config.yaml
d_model: 64
parallel_block: false
init: "uniform"
Each number is 128 + 24 x the weight over its row's rms, rounded and kept within 0 to 255. Layers, rows and columns count from 0. Numbers have three digits each. The size before them is the row's rms in percent of the matrix's.

# layer 9 MLP gate, 192x64, rms 0.204, rows 183-191, columns 0-63
091:154125153121149114126128126098102095158121109078151148097117105143138168142138097113111138134133169154107106145074116117160101085186172130116153095111119135130098112138153136127115138139091108
093:124095137127135094092078155152135123165132111113154131102147121082104177175114097106107127110122091141146127130150157109128132089143139105143172118136106154128128103102183128154128118108138101
100:144127113079119135138111125130145160120118126111100163127119190114149130188125119135119113126161108151167091163119109156156146076129139113138121146149145142141096101121131140146176132146094085
090:130057134127167162129068124107147142122109165135130135150118140168152132141134101156118150144105129101142147108159124080065135111165119141125101125146113139135117150119161118138131126133117081
100:125143127111127118179082132142147104136150111134117140160136127107144113162158097110157168105156107155120144149137156161114129116164121142099133090072144176145154151136133147132138165173099132
104:140119135108150160114107156126088152094137106142081123145127117154128109137102106117180146123149132147097121168118132088142106071125118098067144096147114129169118129134116123169108114104100115
100:141129134132117122150122059126135115093114121115157096122103156059133126174128123115105125141079118142126100119124152174093114112166148156122156122139130141147093099144166148154143134132110105
105:181093130090117131156124123144101125134111117075150114095122140139110140138101130099132133121119153139170133135127102132155088110179115107081172136127129130140146096179136157142144170139122096
093:126145137087122132163127120121139099138146182116105128117121155160162121122145127157145142160145180122087099114063146141115099125116150082151112131139154127140074160147116136133105134097100126
# layer 9 MLP up, 192x64, rms 0.208, rows 183-191, columns 0-63
085:114135135159143126144153129118104144123174115130165110112136133110124128112164113086150092151133166154113116125093134106126046125143169149155160113153135134108140115094098141158090127105092122
085:121117130066127104084148126182092153130124118172102141159152111095149093110110131098124151127100154110147116113149124117108146105128087104157164118147142132152148135150086109122126157107118162
105:133131120089122126080102093111102126177070106145111117118109151139153149114132178125140128149139134130144117150090074154156125128141172125147149182143136118129126148125149133114138154152094102
081:154127091155149131133117097129090145110106158153094111102142155120109141154117091152157120151161142140149122117155172119115134110181097104146131109115113127165164117135133129149197120099145154
104:154148119176124178106126141118173153146125139110183098137123138108139150108088160130133132133145155161101109127114150085113123153099107143119099135173083100134124116138153102105139081119137121
103:140105131164145118113093124163153084161154140112063134145136144138124096129156147104110149153140160153130078124119133097165121149130080109098117137159078117153112124132113144119147123088124136
094:111162132123144083096121138145124121173109120116151174116173186164130118132140123141110110143151138114161128112103105127145158085146130098147124145146148114146120128121078082138121156118138184
102:094107122090133164116113165139154152130125082123107163141127107119128084122145172118159148137143125116137126135147144137133143116080132140195095153106142084119132111111101125131124072112135165
087:141145137163094131081102113120120159108113130103110136135124111120115122144183136102159141081125086119130085118131162135110127117112118132140118099047099155157128170136120120150142134145099109
# layer 9 MLP down (transposed), 192x64, rms 0.192, rows 183-191, columns 0-63
080:123112148066123125115166118106130105138136127144143109134121092130114109116154123138112077144122119098096170134126147135159080132138099125088168159131130093099125127126134157109167146158158074
095:157130155130116143139132116108138118159141151127110123101097127118110152119148140132083242140137109148115118126108151107106134134129138106149085107122094121142104113161144115164104093129140139
096:120122146118123104091081118138069144100116135143114124108172111124126101150125109130132114205142114113145125151152144128144127146129142165168107174120127108087116143164122130096097161096125117
091:144118141130112117154129091156142104116107108152138092118193180144141142125115108170132135141117119081156144107159148111144103151108138142126111178131125121151096086134093132128120165174116110
103:141102116116094111140103115129138112171113116127120128162135181115107083090081109143124145155137100125145141127098151088131127159117169055117096131148137118102127107134139113094132171133125137
099:141150116086098113102107156146140094066111162109141101107114118104119133166134105119144163120152126122115096113146108116158115113120103116107068116123104112126094150160097100124085107112149150
094:148132133066115093139106159127139150134116080123118125129082114122154102166130111142091097130091105112155124142099133136105094143137146088114181129110129112176129133113087139135130170147130114
104:148121112131122126142084132130188168076088101145122128142169148104123144128168104108095097139097086143136143118140181125120145131111138138120097097131111113130136097141080142131144147136099155
092:137146139125132123120207137133155168115137116158113144120117119154127099126164120128105135125159107122146093105153125147132116115164120106102171175137120131055165113133124144124103166129124092